config = dict(
    n_layer=9,
    n_kv_head=4,
    positions='rope',
    rope_fraction=1.0,
    bias='none',
    init_std_o=0.0124,
    warmup_steps=200,
    train_tokens=139600000,
    dataset='wikipedia_en',
)
Each number is 50 + 15 x the weight over its row's rms, rounded and kept within 0 to 99. Layers, rows and columns count from 0. The size before them is the row's rms in percent of the matrix's.

# layer 5 attention query, 128x128, rms 0.0667, rows 0-31, columns 0-63
064:24 71 58 49 39 76 44 13 40 37 29 55 63 35 44 41 49 22 51 59 44 65 55 52 41 37 34 45 39 68 38 55 67 40 44 50 54 55 67 59 57 53 35 58 69 34 62 49 70 31 51 39 54 56 38 89 30 57 50 51 28 31 27 61
073:30 48 32 47 18 39 49 30 49 49 46 59 64 53 74 54 72 57 70 50 65 64 20 49 39 03 35 36 75 31 36 78 57 49 41 34 53 73 42 75 40 34 45 71 92 45 56 40 65 28 32 61 50 48 73 61 48 64 46 48 53 58 47 80
066:55 53 53 38 36 55 66 51 45 27 70 36 49 74 59 53 52 51 63 45 49 65 54 51 56 44 58 57 49 53 45 45 41 69 61 60 61 35 53 67 50 40 56 72 38 41 90 46 44 49 40 42 43 42 54 34 13 54 12 72 49 65 83 79
073:50 50 22 51 60 42 67 38 39 50 50 32 46 46 60 48 66 52 57 50 21 59 34 46 20 48 66 53 52 54 36 61 48 49 71 33 48 56 35 57 47 65 40 79 70 52 37 60 38 39 33 43 50 79 39 38 23 53 78 55 43 30 35 54
081:59 46 46 31 55 31 70 47 34 13 68 54 69 50 36 36 79 41 38 30 45 71 77 52 47 32 50 74 41 30 45 48 56 42 39 47 45 58 85 36 58 30 36 59 42 49 50 65 57 33 42 35 55 51 37 64 38 65 53 43 41 60 48 55
072:43 50 59 57 75 77 30 36 73 70 69 77 56 61 84 47 58 58 42 43 71 73 69 40 52 34 36 44 40 47 51 22 63 74 27 46 52 65 34 51 35 44 49 58 80 57 53 52 55 47 42 45 59 46 68 85 55 36 45 36 30 50 42 40
080:39 38 86 71 51 25 29 77 44 73 43 67 34 40 36 66 28 37 35 50 41 31 55 40 42 59 40 57 48 44 45 54 65 48 61 49 45 44 27 45 46 68 62 24 60 42 41 54 43 45 60 82 51 37 58 29 63 68 50 57 45 51 57 62
077:70 72 40 51 59 16 39 42 10 32 54 51 61 40 63 32 60 41 40 32 44 41 42 53 58 53 67 50 57 38 62 42 24 35 57 68 42 69 58 37 69 24 60 51 33 81 84 59 08 66 64 51 50 56 23 43 51 43 10 52 76 47 60 55
082:61 42 51 80 77 29 62 62 76 57 55 40 38 83 47 44 38 69 38 59 40 57 38 57 49 51 53 57 57 23 50 66 62 57 48 43 51 36 50 74 38 60 29 65 36 33 34 27 65 61 40 68 74 35 55 23 50 67 56 59 55 68 43 57
085:34 56 54 50 77 55 49 35 33 81 47 45 55 46 23 50 29 66 44 57 34 39 54 55 24 54 55 65 34 78 49 63 60 52 67 31 32 55 52 44 39 84 42 62 58 66 41 80 74 62 58 71 49 74 27 51 72 66 53 82 34 36 40 50
091:58 35 48 27 55 44 47 51 28 44 51 72 73 58 83 68 52 36 50 63 74 63 64 56 74 50 43 47 59 19 52 50 39 51 46 72 77 44 76 33 54 21 42 40 44 19 63 43 45 27 76 44 53 53 51 50 84 51 59 25 36 38 48 55
102:66 44 31 57 62 38 60 31 99 44 61 49 43 78 49 50 55 75 29 40 45 56 56 41 58 41 73 44 51 06 37 45 58 50 32 36 33 51 44 60 57 38 54 62 42 46 37 24 34 63 47 39 51 34 52 27 38 52 51 64 72 83 61 45
094:66 56 54 62 38 45 45 69 21 69 28 53 49 57 66 61 69 39 47 72 49 31 59 82 65 46 61 51 51 65 58 43 28 45 64 71 73 32 60 62 32 57 64 55 90 48 56 62 32 26 54 55 26 20 66 29 55 44 48 38 58 83 57 57
095:38 41 56 27 71 54 79 45 41 53 41 48 56 45 60 52 36 51 51 60 75 42 34 63 55 51 60 70 73 94 38 73 71 26 46 74 25 58 29 45 65 53 58 67 33 41 26 58 37 50 74 49 44 39 47 60 49 52 74 27 60 71 47 69
127:55 46 46 39 44 42 69 16 64 46 64 40 42 96 77 49 51 57 28 46 55 68 58 33 39 48 71 72 52 17 52 56 52 49 45 45 41 45 30 52 50 23 36 50 41 31 39 13 57 51 35 51 50 32 55 35 40 23 55 34 74 35 39 67
102:57 51 48 42 61 47 51 68 66 51 55 49 28 50 38 27 33 65 56 56 52 43 33 52 69 53 44 54 35 29 03 47 68 42 45 39 43 55 46 74 43 44 42 34 28 50 49 28 33 58 67 55 71 75 45 22 50 75 61 69 41 27 52 46
122:39 51 46 56 55 48 63 55 06 51 40 57 58 66 28 50 54 42 77 21 45 56 54 68 50 61 47 39 45 55 29 63 55 61 48 65 54 44 32 80 70 34 35 69 64 46 85 60 56 66 56 38 65 72 20 38 48 38 82 63 28 55 44 55
119:29 50 47 66 15 50 30 43 43 47 72 40 67 75 56 46 52 45 54 83 66 27 35 42 37 54 53 45 61 38 11 59 66 61 48 41 65 46 39 68 19 42 46 46 58 77 41 69 47 28 52 77 66 36 57 28 45 72 60 58 41 51 49 48
150:26 39 61 27 84 51 16 41 51 47 36 36 56 59 10 57 60 41 39 54 61 58 39 53 21 37 55 65 59 60 40 61 61 48 59 50 60 50 55 42 37 56 33 58 42 57 49 44 50 42 55 58 63 49 69 78 56 34 61 46 25 53 48 52
123:39 39 53 55 38 43 39 52 25 83 54 52 65 60 19 42 55 46 57 33 59 59 65 65 54 36 51 63 65 41 59 70 64 38 26 46 52 39 83 34 18 41 57 63 57 78 27 54 21 52 32 65 48 48 19 60 50 99 57 48 56 41 39 31
139:60 64 22 39 31 16 65 46 61 38 76 51 36 59 60 47 42 19 58 63 56 29 76 90 33 40 50 53 33 67 51 31 54 53 54 60 53 57 53 64 58 42 42 39 36 50 81 49 49 73 87 56 40 45 75 51 40 66 68 45 56 55 56 83
122:37 36 47 46 51 46 62 51 33 41 37 46 68 53 60 69 71 52 33 66 50 99 30 69 94 41 51 32 48 60 52 36 41 39 67 35 55 73 53 59 15 73 60 45 65 40 43 65 53 46 46 48 48 44 36 37 34 53 60 61 49 31 38 81
135:62 77 68 51 47 49 43 39 64 32 53 27 51 55 35 15 68 66 36 23 33 73 77 68 28 42 28 58 47 63 57 47 48 54 48 40 46 60 52 39 46 38 57 64 63 65 77 77 51 76 48 26 45 47 71 56 34 18 17 49 80 48 57 29
129:45 35 60 62 37 21 59 56 45 28 55 56 52 42 61 40 54 45 76 57 62 50 70 18 52 71 49 52 69 43 34 17 82 28 59 72 33 35 18 52 42 46 67 52 50 43 52 62 56 73 43 53 16 40 51 23 44 36 46 67 15 35 68 31
136:39 23 40 58 61 52 34 57 18 45 28 31 77 21 39 86 70 37 35 52 34 46 46 48 47 47 74 59 75 53 58 42 49 82 58 56 62 59 61 35 23 55 49 61 85 43 81 54 58 74 23 38 52 59 53 70 46 27 71 43 34 52 45 33
132:55 28 52 43 73 60 67 39 35 56 69 45 51 43 59 18 54 42 83 44 25 42 37 48 23 46 54 41 66 37 59 67 61 52 34 41 60 40 46 54 36 38 25 24 51 42 59 54 26 61 41 59 67 43 66 60 50 84 74 37 14 51 56 50
145:57 72 28 33 48 51 64 69 64 52 51 48 56 46 67 60 57 42 58 54 38 22 76 53 43 37 43 54 57 42 41 17 32 91 43 45 60 45 66 64 79 55 53 36 50 58 40 73 57 50 37 61 31 42 48 28 70 74 55 51 55 59 79 33
133:33 28 69 52 72 63 43 77 43 64 49 29 47 38 54 34 52 50 36 34 81 36 32 44 56 81 47 47 28 29 14 38 74 46 84 71 55 44 52 64 64 49 76 53 51 33 58 42 34 31 47 54 64 39 55 68 53 30 52 72 63 57 50 52
140:49 64 57 27 62 54 58 48 53 66 56 43 97 61 35 34 41 33 50 63 83 67 66 42 44 46 36 77 46 66 42 35 62 32 64 52 23 34 57 30 64 51 22 76 25 40 61 33 70 55 67 50 48 58 49 82 41 73 41 42 29 15 44 47
123:57 43 49 73 37 41 48 38 28 36 76 57 71 66 58 41 33 31 36 28 44 40 41 58 37 33 39 62 37 70 42 70 43 37 81 50 52 63 55 43 77 71 68 53 42 41 52 62 58 66 55 63 53 62 32 38 49 46 46 82 41 57 47 57
121:60 68 56 48 38 60 54 58 26 54 62 61 55 49 53 32 51 66 34 59 79 58 39 51 63 34 45 75 53 42 35 30 74 64 45 44 38 60 11 58 62 41 30 33 47 23 65 42 45 38 55 50 60 42 44 19 67 41 51 62 20 87 47 69
120:40 48 45 43 28 25 42 41 34 50 39 52 47 57 38 65 24 41 55 50 25 47 47 65 33 54 86 25 44 55 49 63 53 42 57 63 24 38 35 73 63 61 48 28 57 59 34 59 42 50 60 51 54 29 57 62 38 39 85 45 68 22 37 54
# layer 5 attention key, 128x128, rms 0.0722, rows 0-31, columns 0-63
062:41 54 44 63 44 62 48 62 40 68 71 38 52 60 39 39 56 61 43 50 32 57 47 71 43 36 56 50 67 36 60 35 59 59 50 71 72 65 40 75 43 34 42 68 00 40 45 68 72 39 74 27 64 45 46 90 73 66 48 48 54 47 69 54
068:47 35 48 25 29 39 78 45 50 56 57 46 53 55 54 68 63 57 48 76 73 77 35 37 43 45 71 43 61 34 46 57 52 37 61 55 48 21 45 86 58 64 78 64 62 43 40 62 30 35 54 59 42 43 51 59 57 56 43 57 53 36 16 89
068:68 62 43 71 65 65 51 45 59 30 46 57 69 52 34 61 52 77 56 82 49 86 40 31 31 72 90 44 47 55 67 60 50 63 75 56 42 40 60 51 61 55 42 50 64 26 61 51 64 43 59 49 48 53 58 42 26 57 53 72 42 59 39 56
070:60 51 30 56 58 45 39 69 68 37 36 62 47 34 37 48 51 53 70 24 26 31 43 54 39 63 59 35 47 79 56 65 60 45 46 80 89 60 57 40 41 58 18 59 26 63 48 30 58 58 48 39 57 50 39 33 41 59 39 63 39 75 56 41
073:09 44 38 56 74 44 68 61 37 63 29 44 27 30 33 48 38 54 43 44 48 45 74 40 55 54 40 46 54 61 76 51 58 31 38 80 34 71 41 37 59 45 58 59 63 57 48 24 72 64 58 63 83 44 27 42 54 59 50 58 42 51 37 31
084:86 47 62 42 53 47 52 45 59 70 35 71 28 29 83 66 58 68 79 58 50 64 52 34 68 44 42 64 37 63 49 51 46 58 49 32 51 58 40 65 59 44 52 53 56 55 51 75 33 27 51 35 59 47 73 65 70 34 46 45 63 71 51 55
079:58 71 61 48 63 52 49 52 48 41 57 50 57 73 43 22 44 34 54 46 47 47 79 30 46 38 49 43 53 33 59 47 61 40 57 46 35 11 58 36 50 41 34 48 25 59 65 67 78 71 46 26 54 40 57 56 45 51 37 38 16 37 43 71
076:46 66 12 32 76 58 12 42 51 46 38 61 61 41 42 42 49 66 17 38 28 55 60 49 68 62 30 67 37 41 36 51 46 21 82 59 53 51 52 40 42 26 45 42 56 43 36 44 33 58 52 31 46 65 32 80 46 34 69 51 58 43 61 30
072:48 53 54 42 76 18 50 31 60 51 37 54 51 56 62 39 36 53 59 41 52 47 28 78 38 31 67 69 49 63 54 47 77 44 54 42 85 57 36 48 84 41 39 44 40 40 71 39 45 52 54 30 31 29 63 30 74 65 54 60 61 55 60 56
097:20 37 39 59 21 40 48 53 38 63 45 56 72 61 61 44 53 55 16 55 58 61 47 53 32 43 43 49 59 39 59 48 89 62 84 60 26 65 37 47 41 49 60 73 33 63 31 68 35 42 67 53 48 36 48 70 31 95 47 59 53 46 55 57
096:60 59 46 29 58 57 60 67 41 67 46 76 34 63 79 71 59 47 51 79 67 39 48 44 68 37 56 33 47 36 48 70 29 66 37 27 43 67 67 57 43 36 55 41 54 28 41 21 52 49 58 46 59 49 36 49 62 51 50 35 67 84 31 58
086:45 16 27 33 66 19 64 43 63 46 82 53 55 64 43 53 69 77 41 38 41 49 37 64 55 57 44 51 50 38 40 51 75 56 32 33 91 60 30 48 58 39 39 58 67 52 56 47 46 29 51 34 51 64 40 44 64 52 66 73 68 78 45 45
105:57 56 23 44 70 64 49 54 63 51 42 40 39 38 68 47 47 69 38 81 52 52 37 47 61 43 69 70 59 46 64 41 54 41 40 31 46 46 46 76 49 52 63 38 35 00 42 08 44 56 41 37 56 25 74 40 28 52 32 44 63 63 52 39
094:62 46 61 60 53 32 64 46 20 66 44 61 36 37 45 55 56 75 19 64 65 51 42 47 31 33 13 59 69 52 54 62 62 38 65 59 22 49 53 45 33 55 76 74 63 35 55 72 63 42 59 62 61 50 35 44 33 60 48 75 48 74 34 81
118:51 40 46 49 60 54 54 41 44 65 34 54 38 81 71 44 62 34 54 43 67 27 40 48 43 46 46 51 41 34 65 46 36 63 25 28 74 47 32 57 49 25 52 46 37 70 24 32 51 22 36 61 52 68 51 48 70 50 61 55 54 58 45 70
109:32 48 59 74 26 52 54 56 39 33 42 59 69 39 34 22 39 79 24 39 39 66 45 50 31 50 59 56 60 50 63 71 33 39 65 57 40 57 63 62 78 27 57 60 37 57 41 39 63 41 44 57 50 62 63 55 47 42 50 73 55 27 35 52
125:60 44 36 49 30 48 61 29 51 46 60 41 45 70 58 64 43 47 59 35 36 63 86 80 59 42 74 50 49 33 39 71 21 64 31 70 56 45 75 31 68 34 42 57 35 47 40 61 60 48 52 27 55 57 50 75 48 26 35 52 23 51 60 50
108:47 42 38 46 34 56 54 44 57 65 53 59 51 59 56 71 55 60 51 44 62 43 56 76 49 47 70 46 38 52 31 64 58 33 29 82 65 69 27 75 68 36 25 43 70 52 62 48 30 52 66 64 55 54 44 73 65 55 53 63 42 70 43 73
132:40 39 64 42 68 74 22 57 48 56 43 40 58 57 28 60 53 46 31 40 46 53 44 80 33 51 46 68 40 31 57 40 53 55 41 77 63 36 43 54 26 37 41 37 54 46 31 20 68 29 26 70 71 28 57 57 55 60 81 52 21 60 63 71
147:39 10 39 33 47 49 57 38 50 62 26 42 78 65 52 36 60 28 57 79 48 58 52 56 36 43 47 50 67 37 38 77 44 57 31 55 54 55 39 40 51 51 49 45 47 59 35 86 44 41 51 71 49 52 19 60 88 75 58 21 48 46 30 73
145:80 64 67 49 25 40 49 31 39 36 54 52 44 65 34 55 57 40 71 54 50 27 82 86 57 38 40 69 28 78 77 28 65 38 79 59 55 51 41 38 44 33 44 48 15 47 77 63 36 52 80 56 45 52 53 49 40 85 47 54 42 58 46 58
120:54 55 43 61 55 25 41 62 39 30 38 54 58 76 62 48 32 83 35 66 30 66 57 56 35 44 46 53 62 67 63 27 71 31 58 51 71 50 48 52 53 72 65 31 67 68 58 39 67 51 40 63 19 43 66 16 22 49 73 37 37 45 08 53
146:50 45 78 48 30 62 53 36 71 25 56 47 70 49 31 58 69 41 48 28 36 34 56 52 06 46 47 78 21 60 52 69 25 35 52 48 12 74 47 55 56 55 77 46 33 71 59 54 52 69 60 33 23 33 62 58 44 52 37 80 72 83 45 59
132:24 39 60 69 46 68 56 72 63 70 71 41 55 61 63 42 33 19 54 68 63 44 67 44 38 79 36 22 52 51 27 29 58 48 53 68 33 61 53 44 61 29 74 27 51 44 67 33 53 38 51 44 54 60 48 25 68 58 77 64 35 47 55 44
136:39 46 63 75 53 57 39 59 29 47 10 51 50 34 44 85 50 77 59 38 60 44 66 50 43 56 55 47 55 44 68 60 54 69 51 30 48 32 48 51 49 55 39 38 67 80 62 72 17 63 16 41 53 67 24 54 51 68 73 74 29 55 51 44
130:58 36 68 56 52 46 25 44 46 75 45 36 15 49 63 42 53 64 54 53 26 26 71 35 62 50 57 21 57 48 53 65 45 69 47 49 66 48 80 33 46 57 69 38 25 41 50 54 40 43 55 65 56 56 70 43 70 74 35 29 20 84 85 64
135:27 40 41 33 40 52 58 56 43 43 60 28 56 42 66 81 67 41 63 62 56 57 43 65 47 26 53 59 61 75 51 47 54 29 53 27 69 58 47 39 63 86 38 22 67 60 43 50 30 33 46 58 41 37 55 64 75 65 55 65 63 53 63 04
132:77 36 30 27 34 85 63 82 48 71 33 46 34 49 32 26 54 64 54 53 32 61 28 46 64 58 21 69 59 49 34 56 52 31 65 46 28 51 70 57 30 47 74 48 31 56 45 23 25 37 36 37 76 61 55 41 40 45 78 47 60 55 56 55
133:50 61 47 43 66 70 45 34 40 56 71 54 53 82 49 47 42 44 30 51 35 41 83 27 25 26 23 36 51 48 55 43 55 54 77 43 54 44 39 36 42 59 24 58 41 51 63 32 66 48 60 46 69 66 37 91 54 47 63 60 41 38 47 50
126:49 76 41 87 41 49 55 64 25 25 70 48 61 44 62 27 43 73 38 19 28 45 64 61 28 50 36 19 48 40 57 28 35 57 46 41 32 65 57 22 46 60 41 57 59 29 49 67 50 56 55 38 39 51 32 50 57 55 48 62 27 57 82 60
124:70 35 55 46 81 42 49 58 73 57 46 83 29 50 46 69 26 61 49 46 44 55 49 50 47 49 60 63 56 47 24 46 43 50 61 50 48 88 91 47 44 57 42 30 45 30 53 31 39 50 59 30 68 63 44 43 56 44 57 78 37 54 28 22
117:36 45 62 54 36 58 51 42 69 48 50 68 74 65 44 36 55 25 48 50 47 46 35 57 81 39 36 53 61 41 74 48 20 54 41 38 77 39 78 59 65 21 55 58 53 75 63 47 59 22 38 57 46 55 73 54 19 48 47 45 44 33 27 39
# layer 5 attention value, 128x128, rms 0.0648, rows 0-22, columns 0-63
089:40 60 60 19 29 60 45 57 65 71 52 62 71 20 64 38 66 68 44 59 56 67 51 23 47 54 44 53 48 43 28 49 25 50 69 53 66 44 68 49 25 44 30 62 37 52 67 58 06 51 37 44 40 69 62 71 52 48 57 58 71 75 56 18
096:45 39 40 72 54 67 36 70 38 34 57 57 69 44 39 54 60 47 56 60 30 47 37 36 56 38 70 40 73 54 45 18 68 59 55 53 70 47 46 50 44 73 43 78 26 49 59 56 38 36 61 63 29 36 48 52 53 46 61 58 69 68 67 35
086:50 14 54 50 54 47 57 48 28 72 31 45 48 48 63 76 52 46 38 44 43 63 42 16 58 74 34 42 40 36 41 31 39 54 94 56 26 40 62 58 29 56 48 54 72 41 54 42 61 64 46 36 39 70 32 25 25 55 90 35 47 42 57 67
090:64 30 55 63 43 56 52 41 49 64 19 48 58 09 53 64 47 71 60 67 67 32 51 58 51 57 42 58 59 70 29 55 54 77 54 30 29 45 38 92 52 44 81 39 66 29 54 61 26 75 47 79 38 25 56 49 54 53 48 73 53 54 52 66
093:77 52 42 68 39 36 47 30 53 21 33 43 61 36 66 75 57 46 56 32 85 44 53 48 58 39 70 40 58 57 49 32 56 53 43 22 77 46 46 58 39 56 56 64 29 42 44 65 57 60 47 42 44 61 52 53 56 31 30 33 30 66 48 46
083:76 45 48 45 51 37 39 56 38 41 64 60 45 45 47 44 46 17 50 51 42 37 60 52 36 69 51 23 45 45 54 33 54 49 28 69 31 46 73 48 63 48 66 44 63 27 21 64 28 39 47 45 42 28 58 60 37 48 54 39 76 38 48 47
089:48 56 64 54 41 41 40 60 61 34 32 33 33 52 76 56 64 50 46 41 55 62 50 20 71 44 57 53 46 71 22 60 39 58 60 67 40 57 24 63 35 49 70 08 54 67 29 24 63 23 59 84 74 56 52 38 68 51 49 62 48 58 91 49
100:44 25 37 45 25 29 35 61 39 37 54 48 35 61 51 70 46 74 62 42 40 41 65 56 53 20 42 59 47 48 49 41 45 55 71 65 17 48 59 72 50 58 58 45 28 39 40 40 40 45 40 34 30 44 54 69 45 34 58 39 11 55 25 28
096:46 84 35 47 54 50 41 56 69 45 39 24 55 48 54 59 52 59 40 75 55 51 61 23 52 52 43 46 52 48 63 43 63 42 51 35 63 49 46 58 68 68 52 44 41 39 73 55 58 46 47 71 22 41 46 58 21 58 26 65 61 40 63 67
102:51 66 34 43 16 47 36 44 37 54 63 41 52 41 41 78 38 34 71 79 38 48 91 57 49 50 70 41 49 54 29 43 23 35 53 55 49 51 48 74 11 67 70 34 50 46 42 61 62 84 43 57 51 38 44 28 74 47 53 30 34 46 67 67
093:60 79 26 34 43 99 43 60 63 50 15 51 60 21 50 69 52 43 62 42 42 42 22 46 53 63 44 42 69 67 26 51 37 87 65 49 60 40 45 37 38 54 49 35 64 57 35 69 59 67 55 39 43 43 40 46 60 46 31 24 73 53 44 66
090:25 24 45 35 48 70 29 31 75 76 54 44 60 46 42 44 39 36 36 69 94 25 56 61 45 61 64 59 52 52 45 36 28 28 61 37 44 32 38 49 57 43 66 36 39 85 27 67 59 25 74 44 66 50 55 46 49 28 32 57 33 34 56 76
088:60 63 51 46 49 56 61 46 45 43 60 74 49 51 58 70 58 44 31 41 50 48 52 50 45 63 41 53 21 44 53 67 80 38 27 39 47 28 50 59 65 57 65 48 49 56 99 37 61 41 57 29 49 32 53 26 53 73 67 47 42 31 29 80
082:70 87 62 35 22 19 60 43 84 51 62 43 65 50 48 41 51 42 62 65 45 57 55 34 30 76 35 27 31 37 48 49 37 55 41 67 33 24 56 74 36 48 74 74 23 32 48 47 40 43 52 55 70 46 31 58 60 51 47 58 16 69 71 31
104:43 38 48 44 38 31 65 45 34 30 27 64 72 52 51 76 54 55 62 49 94 57 44 58 31 55 67 60 67 49 75 73 65 47 48 59 35 50 62 64 45 36 49 57 34 41 63 44 27 54 51 69 19 32 45 41 22 56 36 62 59 45 61 47
087:43 92 25 43 36 52 54 48 58 41 56 56 64 26 43 48 51 36 44 35 40 68 64 75 47 49 70 61 54 46 43 52 38 15 55 57 57 76 56 36 67 37 45 28 53 53 34 31 45 49 51 57 24 02 26 36 70 48 28 68 65 38 42 43
098:47 51 73 67 46 21 32 52 74 49 47 81 35 62 46 14 50 71 48 48 53 54 67 41 64 41 63 34 48 45 54 41 43 78 52 34 48 54 26 36 45 33 48 75 45 29 64 51 52 39 47 12 40 48 79 59 41 40 32 52 57 58 30 54
093:65 50 47 78 56 73 65 52 48 58 36 35 40 27 36 27 71 57 72 42 57 58 43 56 74 47 53 46 24 64 49 53 66 22 74 31 43 33 47 61 75 35 50 40 71 56 62 44 36 59 68 46 48 54 33 64 54 54 19 67 38 48 78 57
088:46 32 66 32 41 74 46 51 61 39 76 47 53 58 41 68 49 35 65 64 64 45 80 60 44 68 56 56 41 57 46 36 75 44 63 51 63 69 63 47 59 52 64 52 63 42 64 22 54 58 42 45 41 58 42 56 38 35 32 53 56 38 40 32
108:48 26 23 32 46 14 30 28 57 43 52 48 50 22 70 71 42 44 35 57 49 65 33 63 51 49 46 36 57 72 49 58 36 45 57 57 54 69 66 44 67 72 56 38 43 47 48 81 50 50 40 15 25 58 67 44 34 48 46 22 39 58 64 50
089:40 37 68 81 62 33 49 48 47 46 36 35 97 48 57 62 72 52 43 68 36 35 14 37 43 64 53 71 64 40 44 53 40 73 78 49 71 32 44 58 77 75 61 45 51 36 48 48 34 57 53 46 82 62 91 42 57 60 61 39 34 28 48 71
091:64 41 48 36 54 49 36 51 56 74 51 27 58 37 67 38 51 71 19 58 41 73 50 44 42 29 52 36 66 35 34 61 61 79 40 72 19 71 85 62 48 35 46 61 48 54 43 63 45 44 39 65 63 45 46 65 60 33 55 75 64 03 43 30
094:68 37 49 73 48 35 63 69 40 51 61 43 48 63 48 35 57 25 61 59 66 51 60 45 48 58 49 37 59 55 41 39 09 45 39 68 56 57 66 58 71 38 72 30 73 44 56 84 31 23 24 57 56 77 69 71 60 40 54 42 25 65 44 19
# layer 5 attention output (transposed), 128x128, rms 0.123, rows 0-21, columns 0-63
092:49 45 39 60 46 67 46 30 51 52 65 57 68 35 49 47 41 60 73 78 56 49 60 76 60 34 63 25 58 38 37 31 36 69 68 30 50 29 54 40 13 69 23 52 46 59 49 52 33 62 70 50 16 40 70 44 71 55 94 41 44 54 53 36
099:48 47 59 49 41 34 49 30 27 61 54 28 47 42 59 50 55 42 32 35 57 38 52 54 57 21 59 57 30 33 65 64 33 65 45 41 75 44 47 50 87 20 50 39 38 10 62 43 34 74 54 54 42 35 62 55 38 47 51 34 27 56 11 65
090:53 21 39 56 50 25 48 15 59 46 54 74 57 88 36 50 49 31 40 31 35 29 32 47 50 41 75 30 48 67 63 50 62 35 29 59 34 44 56 37 51 32 45 48 64 51 46 52 51 43 78 46 61 68 43 36 52 42 74 52 72 77 49 60
096:52 54 50 57 64 26 46 54 74 43 61 80 60 72 41 34 30 35 61 42 54 39 21 50 47 29 38 52 46 50 48 55 52 63 47 55 64 48 70 69 51 57 40 55 16 70 49 22 21 28 17 45 54 87 59 58 57 34 56 61 46 39 53 60
107:40 23 79 61 19 49 27 67 64 55 41 60 40 60 56 41 52 56 19 38 55 50 41 56 67 47 43 62 51 49 62 41 80 50 56 78 47 33 63 21 48 51 61 40 34 64 51 56 86 38 64 60 39 16 59 58 54 44 47 71 39 61 40 46
093:85 49 27 44 67 40 49 53 67 43 39 29 44 51 67 78 57 43 49 39 96 37 53 65 34 42 56 74 37 65 57 55 73 56 64 40 23 34 55 31 26 54 51 35 42 37 27 59 65 40 51 24 65 57 36 65 67 52 56 50 44 61 65 46
094:64 49 55 31 43 64 53 23 47 68 37 55 51 37 62 44 63 61 37 28 12 25 39 69 63 22 45 65 52 41 83 33 69 16 48 67 59 61 28 35 70 49 73 45 43 51 50 62 56 54 78 61 49 62 50 67 38 46 51 43 72 73 60 50
101:57 28 55 57 48 23 69 70 58 51 58 32 49 43 50 52 33 44 50 64 73 30 46 26 44 39 73 36 37 53 48 56 58 56 37 60 32 55 26 25 99 71 59 46 47 37 24 19 45 60 38 63 36 57 68 66 52 46 39 47 75 59 53 62
100:30 47 62 66 30 68 62 53 46 11 61 51 55 50 43 35 68 43 61 42 64 60 33 24 68 32 64 48 61 35 40 55 55 66 56 60 63 53 57 36 74 50 55 72 48 35 58 53 52 65 38 28 51 55 44 50 36 25 61 65 77 17 59 66
112:57 30 60 32 59 53 45 19 61 47 34 61 61 34 57 90 37 46 34 26 55 70 38 44 71 60 68 61 57 43 53 48 64 58 43 65 24 47 51 44 73 07 44 35 59 44 22 41 69 49 61 35 59 55 53 80 54 43 58 48 66 21 47 38
095:44 23 48 26 23 33 54 49 64 58 40 73 50 40 69 66 22 39 66 60 12 54 39 57 56 33 50 47 68 47 48 46 56 48 72 62 61 47 61 39 28 59 43 39 60 40 81 53 79 69 41 51 43 44 59 11 45 42 65 69 26 41 47 73
095:49 54 59 57 71 51 39 75 64 42 37 67 49 19 72 51 53 50 17 56 54 44 32 47 64 44 52 54 66 51 33 30 50 42 55 65 59 34 23 39 77 57 55 41 72 59 76 62 57 32 49 44 68 53 40 46 43 36 39 52 70 59 72 24
095:36 60 54 61 46 45 41 64 62 16 48 57 42 69 36 67 54 48 60 42 42 50 75 73 57 41 32 55 56 57 38 28 38 14 59 43 54 62 36 62 41 57 67 64 45 38 69 40 56 40 48 42 39 76 33 54 68 40 52 36 12 34 38 48
093:52 33 54 75 32 99 58 48 61 42 37 41 81 49 68 55 55 66 58 51 77 45 29 60 72 49 62 55 28 49 62 34 76 56 44 28 66 51 68 55 70 66 66 12 69 48 20 25 48 49 44 64 42 42 36 45 61 42 67 47 46 35 50 28
102:26 60 41 49 65 66 37 47 29 50 65 35 58 61 30 31 41 56 41 59 55 55 51 59 44 38 49 66 48 66 50 80 81 42 72 66 46 53 63 36 46 64 16 62 31 45 34 45 49 52 61 35 46 46 54 71 45 52 43 59 52 35 52 57
091:71 59 32 53 35 36 52 50 33 57 54 46 23 22 46 58 49 59 66 64 44 48 53 37 31 60 53 75 49 47 62 25 56 40 51 50 55 61 35 77 60 51 37 55 54 51 75 63 67 52 52 23 44 13 63 49 34 37 74 72 34 49 40 48
101:34 39 53 85 38 61 63 52 38 30 69 37 72 44 70 61 70 71 40 53 64 41 58 57 59 47 50 52 51 48 62 29 50 58 55 44 52 50 65 57 55 36 39 42 70 42 48 47 72 58 41 86 42 46 99 36 33 53 56 42 49 47 49 80
101:68 68 51 27 46 54 48 77 50 70 19 69 44 34 41 54 63 61 33 52 44 49 28 54 47 43 43 70 89 53 61 54 39 40 45 34 88 36 41 35 54 37 67 64 62 40 44 43 25 21 52 71 52 41 46 56 48 38 42 53 38 68 42 47
094:36 44 50 16 86 57 38 55 65 51 42 45 27 46 38 25 44 50 71 22 69 59 51 17 39 36 44 67 46 43 65 47 29 47 49 42 53 56 66 34 40 51 43 58 30 60 55 25 58 29 30 40 35 44 66 70 43 41 57 21 93 36 50 51
107:44 30 32 50 51 48 54 51 81 60 35 53 32 48 51 32 40 55 64 57 64 54 47 57 60 47 95 32 52 60 31 66 58 29 50 76 31 39 25 57 49 53 29 50 49 51 27 56 70 44 55 25 92 59 55 56 47 63 31 42 41 33 35 48
104:53 51 62 73 45 34 53 69 45 67 63 51 46 55 92 44 72 32 56 52 59 53 56 68 91 18 44 41 23 47 42 68 51 47 60 69 32 50 68 40 68 45 56 52 37 21 50 45 46 35 36 33 34 57 46 47 55 71 47 66 64 65 36 59
099:53 55 39 39 25 45 71 66 53 21 74 73 25 55 60 45 34 78 49 61 61 48 77 56 29 68 58 57 37 39 60 23 63 52 48 55 38 45 85 58 67 35 53 46 32 22 39 45 65 58 66 28 44 27 40 52 63 67 42 53 74 76 53 50